Each number is 500 + 25 x the weight over its row's rms, rounded and kept within 0 to 999. Layers, rows and columns count from 0. Numbers have three digits each. The size before them is the row's rms in percent of the matrix's.

# up: layer 2 MLP up, 320x128, rms 0.175, rows 52-65, columns 64-127
# down: layer 2 MLP down (transposed), 320x128, rms 0.175, rows 52-64, columns 64-127
# gate: layer 2 MLP gate, 320x128, rms 0.183, rows 53-65, columns 64-127
up52 097:486459493485473497466490494507451514486494509505492508478498523486476515507523490497498431488516479497495512487505481451522507501519476442529479532457457520442569520460505489460471485510522518
down52 102:491491482502464484484500500504478494528504517496505486499498492476500478470510534495492491472487494509513491488503499479498516510491484515535518500478470466471539506480501540484493525588515492
gate53 104:445535475493438519546528510499469491527514508502452522477498481492489522493502481479479503509518473528508525461486480516492498515501514442481537480499513551473516516473525510471480502523512511
up53 099:520496505505505474465535523508463487503499466495494517469505473527489518472500487548488526520518461525535473506440504451525541457526504479501524525506527509510493499502532505499525512433500519
down53 101:486503506507483494500490509503537524485516503487474474512408511495474481486500585511506502507504522483438490458487519549501464479482489524506500494511490491504504503486531476500519510571488485
gate54 101:551540483476511563514517473495546476469477522520493514536486506519509484487520506486554513480533469490505514512510531475485528508500445515510489491483483486497472487483479503515498517481437549
up54 103:423470488503518479524538466469507498533490497522476495478515491542452538468464531501489522516513494519516496532479493502492530499541491522533521467506516460492471528506520535485532501493525500
down54 104:452475495471548514481487447489479475472490510517480547539521502485522522492530517522468460496516512505470472491482534503507512505506474513440517478552476488473471489534502508445515498515462503
gate55 109:481507498438457497475499480490454513473498569468527473525493505522533523481517504480484471485480524502497473513496468550482461534525489446474511463486468493514487515505528480485495529490512497
up55 100:524530521486477477471463473502497551518527493499492523479521504534504537523531537471507465525566513486458526516482550520498496507489507508516467473481490489478440459504485520484472490508499476
down55 102:538470485528490523513508480521472480505525496499497477526537515458513526467517508493503512489426536504462505505510498526470498506467495462548473508530464497496475476492499493516451506470493519
gate56 095:477513550470486517529504543463533513503483498482574516499494495502547504488544475508558531508466468490504492509519485524500537489513505483446466496498447528509523502500502528504503496466480508
up56 101:526515490513482486504483457509473515525506514495532523480491517496507510493496457476504504507537477518460535477488501513534483451502500503511491498481462520482517510456464486465509465488530467
down56 101:488517490485475548508502473486488520479549500508521514521516461455520494475476514473531453481551462496511505510512500492471538499524529461442505541461463494495455513479520482485503508511506505
gate57 091:474506487461477492467496492510477472512451484496473483496517513513532473465457484505476505545473503468492519472522481547493475480517536472465519527545487525499504470512519479458545526510477524
up57 092:504531463489514519483557466496507499497497541524520509515515521501477496527468454536536490538443526476488528511517489489477524514544516511474539523534525521484473495535511494463500541478506496
down57 102:479491486518486504489493496514511489483504490520486509508421538510529503502492526475504442497412541492504498503527494503465510506532550488548503573502507518508543494510514470480537477484513479
gate58 096:510482477491484481498564523540486516482459504484495487478476490481511479492501492558504481520486511518522489485489513541503489467551469497508506500475507452525468521492491535472533480495497552
up58 093:528442474503473472454497571498520508530513489503479484525534474525505465485494497524513457549512561520492551502510509543519526496477485526510472495457503526478526498517486500488518472521471529
down58 097:496461490513504494462505486476507496538510500462526505521429546509464466561513524516505507495449504469485460501524518487497505509433504530491515503449525505454485480463495490531522498470497489
gate59 099:472478516503480485506486460490521461475507551491502488453516520484458486517498447495506492485506488516516459524483502507447526519546474504452506468503463503528503500471493468478525543486482526
up59 100:505508462481500526516516514490504498472477482478463466549529496487533499517457477480510479534478476486472511476503491488494515493476502424505467552500459495538515521528517517517448569520553513
down59 101:497460439570539537492520459499518495550535484554501530444442503528520541460488537494534483474539508476491483495491488475483520498501505527515480490492534514478478497530504545496483492513476546
gate60 100:518526512483488531479527495523469539533506524475537516482523499503456505455507530561471538495509486456542519519534464478474521506496520552480495507456487511492508503475487504503496488439515528
up60 103:490500440519485533478489521511529525498497506493479476439487457513501498466519495524483486476509519513523532484540468482445486517504511548514516508484553497481475459474527489512523484497471494
down60 103:520488491506486501563452504456520542532507542482494520513582473504469438488507500482500477504518481498528506468484478509505482535475548517524479518492519526506522524472488531512510508532513466
gate61 096:467514553444475511482470519519517526500471496446516505491498554474478485492520475469463526451484530491516476472475492494490523511508485521515510502472498515499500495492473467506518487520537513
up61 105:461537521463455513499499509499530518480490485481513467458487498510437496494495546498494522518501503540540492485459462492474473482524506514506486486468484490541520511481497501480493466490517509
down61 101:487508526471487457478471514512489532479471507482493530530595486488482475570458495509465518485489500470518519485466497498486478489507504502437523513530477500511536479506504511470494503482498528
gate62 095:519502502455528487520495522512481496471474482496501488502523475541471488496463559511520512508494519494491518524514497512500520500532478518485543501487513485526449496513481484504494508513513506
up62 105:533492484499490486542498504507465499536454550495509523525493503533472523487496497461443472465534501507480448528523516518493511511531478501536471501550496522507525483513522482501458484537514463
down62 106:502459512493542500465475503529546457504542519466463491524464518443516489442481530467501504472500529514520511485491482497504514480483519474532533483480504485458477510484485498478528461480454504
gate63 098:506502494500459439494535525488515520489530519517436465427513495489533503481505449531499505535508464507481513495452496523488487505521477490484570516466491511497516499506485491514565465503522499
up63 098:501522487499443467530475489548495470493500484491501472522490541510470484474497461440524487498516461509499484512509447512523446515499502480483506495443487505492487482478458510521510480501488494
down63 098:527478498528552498505536503487555496523499539506497463535437503496520484432493490516523485486473496497517497479453543481502478459503500489547470491530485509516527513445500477516499513495518516
gate64 099:512514517494501494511494467399498544476488511516504513467491520486513495483506497525503463499504557480493504464512524547467498491441512501501493485492460499430476516451503476494521461542512477
up64 102:490534472527531470521513479510515524472524449465471502512533478558500528497469501499504504530543502532479530531503495513548463495503533513493486486445508507476538497524513516493484534524504523
down64 098:475464551499472475497527525540495497511451472502465506483514499456485486593514481493497512524536498511517502487522518530507514503505494507473500512496522526476490494489471477485519512492500546
gate65 091:500474493452474462462475505508472495467479509515487496490493469485498486460502506501483484508500472481533403478512528492502502510477508455478515494514504520522497541510507485507529533501529499
up65 089:519502485474550505533516502469459505531526501501498512531515489480478492548474509519478475474490522532483458506520492526463528481516486498546533476523449514486523494461538545534501475542499480